Weights of a small transformer language model: biases.
Each number is 128 + 32 x the weight over its row's rms, rounded and kept within 0 to 255. Layers, rows and columns count from 0. Numbers have three digits each. The size before them is the row's rms in percent of the matrix's.

# layer 3 MLP up, 768x192, rms 0.0916, rows 681-714, columns 0-191
094:153111145143079121144117170124128118031074176128134136121044119178157134155155136165144067132105157054125109157089123100177091162088103156074096098112144170107126100155203140077111159135130147082096128189129153161107151132135111176121153083130120126133136136103164105168144094091106144117108123111165141193175172056079089127131170161140153148108187179129096153103056127134086156130150173122118076136117078169129118111146136079128140118118123116105184131138114095152144103088094136160142170146143088036173140177117137133189132142134157139162133067122109169094122123074132115147
103:148124129102099127131130107121078147094162040169170129137122108168128144099126090158087104111143157104138140142101124075153103117120134117094126131139182152110133140162113163091162109104150129133084139103114104136136078140085073102159174093155085089084110160135186110095149115113068140132087097171130163152146180055080052122191181134153099143131119126116100201210115183157099153134154126112106033157144123171173108095172117102157133118090165169180125130149103094119109120112172062177159182123155131101124174089145116106098130140076157102115162149104172166146168126091149179160
104:148148126119111180134145079255108152122156112141139137133131171122106139092133154116127086060145094126151132151123135112097088150120179176114152119111162145132144080120104138123165128102092111118124082084125141132085167110120099145142155128103121149139119107147132106177072131099067146083138048173113090154087086116130165166086112079149127054142141130098136134089147193164089141109132095083093021128110086116177091101061111136156116091128124134148096148168103095121134143105153119195132147089204144171152160118192157107157148098144130167172158182119185153149092140135134174138
100:152128087109147138174137152145130112063188076128116179125136144079119131098149132103081139161134185135111181083100128106148168106133142078174165130128166156180135102059149139130141130115084114180161136067146109090180064079080107057090067174114152191106106134124170084141126146162127114102127120096071121107091175054186126140150110171105229065123123113140129150102146107173152147111151139133181149110153118214075107088137158173116127147167131103133058124129199142152100135128132111111174096126140101142141118111135123113126118131079087082115127111118102136125140156134103146092
109:096114086087086109157112137158130098136139180145085140117072139173113141154115152155104123107113070147086169107122116115188128201138077109177154074154112133145122141136162132158196101107121146145133130158114091079185122111118114148135105105134151133029078137184152127137158089124133163157188160140162187089073137146165159136045118126123093094125083131156118094178103122108149137163134158130138161111167136136109146175117149107167128157096036131102118169148150116133080091135121120118132113091159078096122104147145114113098109089138081099112066029127129142166192113107038108131
078:129045103146131165179142065169139102133143131153111151184097127134071138137122117175116071135079093133121182136112164141212136084150141137108092137080127157109127162085153163146138147159136154123112155106127151114188167140099142088160162157125170100102100141159095126151148138140134158117104113134114146146088117133189138233109109113188078118176110156164113151184125114149103081161137179133125140152133166097105115114102142173152087147106151127174135126047171120059098143098156153157121206012118147133101070182114128123113176155145163147102111099101123162152120117097096115134
112:176119080127095149113088133169103157084130174182112126131137128090124135127148161151130090110128146135092116109074144126200090158145147106120136112140146178153148052133127127137158159145116063108134136109171155126085118164107078083121152075121162142115144105140147120144164122130135133085141154166103128098173143118101110159032137111136158131091071136115096157108141207182164126085108145150157118161131113149146093073099181147182092110115122095082173194167159153120126065127124122115170151104158041116146127098145079062165167120113110106070108166109173137039190163156076121130
102:129102133101133153087186115120109158159118136184102135172167144137141152122204142133116126146141148103082146127137097202165135104137097091068149136107117162053171044088104157089123123172090099137119149097138137112083079130162129120147135113124164136157090089180151130108067113172114115180180170189118105122081128172154125117075143143151153106130098082163130089094143113119156081138124104176114093162168179155138118125123169086118091049153113089125110108089147140102163105137101101160125132051074163104045119170124067091068186155114169146135159116158153151110175118137128141112
074:190121104117147149174135099131097146095165128150137121142036162067126110097157110169173178127129166134146119058156098099156191108147144129160097106109140203131095122116163138143173138139121114133113128108115150116113145133109116164130141087152170179163110121125163111132181141108088102173113147132165126086173228054130122126142142146114140135166103146164103121145144142157091108101133208140127122211133204154119116100123139088173144127168124157099142129106167107127127156114091046126203172179111129052103089167148074147136178173135111107155134122132137139138120161168053164113
104:148105109131114113137114114118153081061131117160151146168074116109144149129212140172160096116137160121128102128070096132201109155097154052158119161121088107161124084134117122162138129145133084092096126114056121146134156186145101210074107114113151132091153104115123138227166101110109192167121125124150196120116176140096121175078166146105121130172109162088130167168104173194118087082137145105117169136136102155087103148077153123148127122119065142087168161133136113115143118111161162120129101108123086163116166121173141116141133082080093152132124092130104125148178084185041166107
125:125111077067098106167055075143104113152165124100128128187064177144139120160182116113126119091126118117152092147134122108176089207137104122145112110094090173158137150131155144155164109144123138117169124109170116131132123172119129138150100085112115110129147211088111139147170088092210148170122082095142107102109114078083175130076124086133162092163157125128110146188102131096148158052129113159114150142141189167118087197084140091158072145153094142162158157129119151091160154123110177161092108114143132083083164117119162101142153077117121113095085107136164207073178114129090085120
084:141120109118144117148135136087077156051133080177130161148131092127108122089115160122167165102136124105152161165126162072141139087095170047105157121122093155117148122054145163186172146163155115152160160137190093113196111119048127057141098108107168107107119128080222113191107128153157169111090078133096112147138100076173173132084158135097121117116118141117120101119131114173093133128100072153171148127157094132064105126104139122137142151134132095134113131146155174110146078168207171143154121091151141156163111104137155160144145155046104096118084119135095189098084110110096125117
131:178110092140167133149124140134107173153166159076083141119153098095088145112144068116110117148078106145134138072115122089120176123132182133153107032120102154150149068118077141061124126089132140088164164147112107111099164128109111103124077096110139148124122134115183117213118120205184105083120132124086132109157135156138201157109098110117176106120133120124126140164107158104165110077093104155181116100160142164084112071091161193133111143179163147112107116159135146087166105165125151169157124128186173081063101131133080081110098117084127146110125172114204127098182143106118185124
093:186142082108124144128133142145101154206215118155126135199136083165148111160181087134088153139070108106151130161118063132134175147116176120051106052110157137147134178117103108134135129131157102114151159132147135082194155114160164120117096105107190157101119166140141131114114089151187116156179139107088131117146077148120140108106101108171170138118146100120118124103125113081117083144096132191182092157072187123090100136131114201131108138173157171136141150062119172104065125195083146190139163102131148139131089098170156148157170141094129101146119100161123105126140127074111103091
123:166111120148127143115125088132113133067154157157129146148077097137107113140150060154067113113162138095095119152080150108164174113092123094139139131170156153127130092132152111115199108180110139126157171056137118130166099120123097171128137092147139128032120155189168118114152099157151165147194119109162143089159199124091133114114190172129191075098129121112116103168134110136113110121139143136108085156201099167086147139167141102159092099166055138113115134136115176089061068159104142133165185130100093085079118146144110141135095087200090072126132156094099177137138093149084151097
091:159117089169105175109112123209069151105150138170145189127143106099141148110152116111115106111136088136140163142160169163101081087105123102135169148128189116067128148139136172042129151119191134156153136100099140131094142069101098078068109135125132115143158118079166119222082112120177119125161152124052130104123101159149165159096161105095099171154086092078101179136110157156135175095092142112143094153143062120110164083105130121140160168149130102142161155172132096117159074146119146120092140160181110154116106088146131092118089115062165157068127056136107091108135124159153075103
102:153108118149129115104168104078129101085159116161086121199136124069120159154196129145125089158119146091160132083056141150144080101113190158106096096221126182130137141076098127115108136202173080114131137133093180061116151144122122134121105128123111162097109203117143065169087129155188147140114132153078132109149131122080138126120131166121161117046080161212110140073080091123139109137138134187205184172115111151151133123115118099096107064142103141119123123095140180103134121112137161193161140108147105115179132134130123108174132129141105143150094103112152187125105128136098161106
084:178076123147108191153089124130093129109105105148162145142139084145097175082126110142139105117122101119143180140084134135192185120182140155126166095106174134093143098108138182117136130143131127132104090182084112106162166117082109090189114128146067155147091079163142154154125102165149138167104119173111098146146080100156156238140094094157153116134170091132131147149103157168090159127151158066141080136229110124159104119132143146139104078130170073149107079111155082064130118144107156147135148075151089146102133159111136138135106091100095146174127043088137147146116096209145155122
123:139100136096099112114129150082105218132185091170094142148097115172070148110121137139112124115110139123109142045143102128173126172142123154113136082129143166115130064132083149131191105140134110153125167167073110072129136110075127088089121135101111129099135180152203118105138079102143113181171119149155153094102124123128105198144192137099100117177166041074108067156162093139141117138146125117128100163120215148195153126086125177151148088161101120157094092110188125097191118078148095139129083134139125138149145112171125111172137110072152163163147124130144164147128146099097070136
103:150130130124082111083089102089156157110102148144125162161044148131110125128181147149091134101101107111139096153159109109169103170130140167193108123211170107095116094141116146117164110132136135184102112079053078134106097166112066175094171129140127131101121141158116102167161119137133169149106063149174170158063154093109124127138179152107095107156108129095129160187142137158112134151161126130070102155119105193144156141158105137161129152126118163118054134172112119127169123081130166119118124048114070051121110134117078107173116078075098108130109161116097142109100061146085205130
105:198115102109132136126151112120098168136172121117109129105119102131123136050114055154113097101111102133065161100022136099128153124123143125199155124103141161131134078100087139049212117160098158118096107076087175105133151131145136144174102100123147091150141152134139150140157130114186095144150108131131167162103089127086170190133148122127102146137090051141143106143063099200062083115125141161183090197176129123106117113102128152162115084150144103151132141111154147101139071138080105141180097103154141103137122137150134112108113147134146068111163159140172183185140175125139074105
112:164119095154099087193108083087099125158129211125128142139141098160104139161179125190125131139110101088129106146138056141096156205132099181095127146135180131117136134029081155132123110099066098134100120130109127086102137156169104153092078128108154100068090132066135114072115135159128076133195120139130164143161097180148140114114161122145086104160110061132102121090164112140120133145171082166104109141153139175130123090128181166134111114212101122170150104135119165100133120144105138107180097135157162135150157121087067096199103101144180085091128171125164131064118136130143108104
104:128120165085120131090122114121105054066137121153199160163137100114071147100138167136084124081120143103139153094109141176125091131109168122134099146097147132093133105176166149086123148103137119144100151074113120078128146125109137095102099140100131155149160133091176145178099099122058122077111133156150115163080196126169144182124153158083090147189073119166121147120107112106116152136167115119173105102118170120129119100109125075134093166108075092155140127135169109135143088084173173097218155117117112154186159168172100110106147146045082125086127196124144097202070194095117128108
079:149100124072138052175146070100134107134103161140096147129139136128156136085155127104092143094091109109139112153145113115066150105107154158099099127101098126123128059139141156168115058119088178124162096096148156170130088198098127166186185084113154149116120113108166127107187131184118121143085088125103136134149162157160111116151184117090150084130122048140136129096106133119070173134092131130108133204096159148098058116184173120143117138171114183142127073125046127122091141079169119145168127132110062113127142140113069146148081080113122140172168183152166173135134142156133180100
097:164068091096082112143123091148130132127140136140071147152100118165071127176138132190134053144118103143112153181085114168184114202143132129161124113147125130116118157097133141147138117142115127124140172140153116117173126126096104146162149138143158201066124162149094125146139105162099137167117135190155137119182125187153125157085082135155118115121115138095104120181154183160166143129180198157206160138154124102154116146158121150236114143114141102125124138104130072095141105099179130148126180059103094092127152165130109137164141095168151159076094122085113200102178068127051137115
103:209145083104133145114120145143097073038155147161138137171089155119130148131185158169170105057138118136083135153104027079190144199152150143147134154127158125147115107152141166134158101162134088153105113134063100102107157169126086137118129117130134096102169127122130152125208124091108131150139129098154135070111098167107163217091151115123127140165098073073152117110099122133169145091131172076093080119117129089122061080072170146146126123145113091146118147181158155117084103140114144113119093101133082152113126121140104086133168090201106145107138147129113121105068182141093106110
078:151132092173111112135113137146099115124141113148163149127095113106102168134113172155156079061154124152093138091110156077132108166158110112099174121099069170180118175092106130119174141193222111108167142132118132105143058147128150128082079178137077084090099130122133125137145121100118171075208119095163180126109097121097147174037131161120100110111127185127109113119095116090193106112099133118161090096112124127155155143079130100104098096083122102109198197145165158116117083171129123100136152071126098128173228132105139106093174126141141120154102128130169117070170143129125114157
118:169100082133124125142082122131108133102139218122098121125133090122131156161094137163096143116134092106137107090121101122148169176196135167120148132145117158136140082109098126073175146155112065069125116133163132152099118143132134144075112143104136133097156148105108114092142138174144113188145152126156122077199098144084105163047158170113134114116110153163092129141092117178143082091143131168132096128131146143217132070089184175121076112153122106093163190087182172129134083156137140135126159137124048048151118134132024101179163117142117064110142152100174091125165141147129127128
097:189075077166091159161139099115095122102145085185153147154133124132095154113143139203120150047103115130165139159083158141172116147132125077167085128082127109144111152080107161116117138182128115129161127139118120116145168150133076117110092115148123091109126086108142177170141052135132131122120172138140161190090135126173138217061153115150064125172084138157142138175108139167134110143119125122181162131133159097134103095063170150165069127105080138116125135098151112089165069137141166163150108032177142176142115159170155130135181097137103162148160075117178114140124109087090090143
079:096126135100157125172109091157103162150140137129144127183166135057102156134168128140130107174129071110130187072171135162188107118142186070081150094080125131094164115142158173103084124109064172110164151084116148118119169137147128108145170093107118075171090111092140069201076138185125134098125161161079136045085123108143140122087086102079135089093164106133115170124096137072176137125087149153162175123127111157120084123145125124113074106170137132164109133186141160098169158107115158145156147108186151130115067116144098061103135117088129159160102111098174145131160098087130183115
128:175105139134116134109123096149105112075137146168117146120118056123108147182130131166137139096129073105142175113135052152139130170154137123131120092156130096192127169151130148171180158166149082140113173115176116103091145122123080171137112128126203107051132114167132103120122080137094118116191147118103139098145132166184123182066168149091095148180085126208100164090110083132160098106138105164154144117129128100134116069039168150158122177168076160163145122120170140121138081097135148077141111121123085120116120229149066107136104160140141101086123124107125098162169131146061107131
082:153128078083162119156121074098109104072091136166137138122103121142130140103148112094103088165116129133112175122125081090118131119159198209162056137151138142140122061112163166124135151101150130133046108134097135129126142123079126121085129114119174128092160099103142073177140115152130162142070129181144105083103143080127156155134195200117156139158086098139149185158100172129149147139104162148179125172086140161112133140076148137153119125127125142130088088144120135150069131109140147142152122160131129089103022133113103120140139051069179131168147155149218158097111170160151197124
099:187142055151094162128114118176116146110088115166143146128071164089146139122141127158146145076114161156170106121180106103155191139103112112065113136064128137186121165129155149118147149148134085125160117121119131082113115127139169149117116051115165132078126079092091166106139148159137123112135127142153121139127142065165164180007133123113090133140104144132137137166174090100124050119161126108190153179095106162116086121096159117143066176141070094074132149129188127118182118104093155157171109143178119076116115168122059108111141058139155145076152096134129110130134125149076109130
080:114109108121111157119109117115128059088128145092109100106100111121072143119170176148111118196145181105118143135059125131127082158170124180153131098104147154131144099152139129112124134193127072064117145108076096097096168101149124189184156077147099131132149155138108096138135107139162170141106151133182086110117202076112079122119137229082151128084104109089099143107119193111178186139120146180180140134189142143129129118118137103158140066161159127123075075144136135129136099109151093145163142121119124096137099089115098106163090055105089117120080184125167171147102176170060142124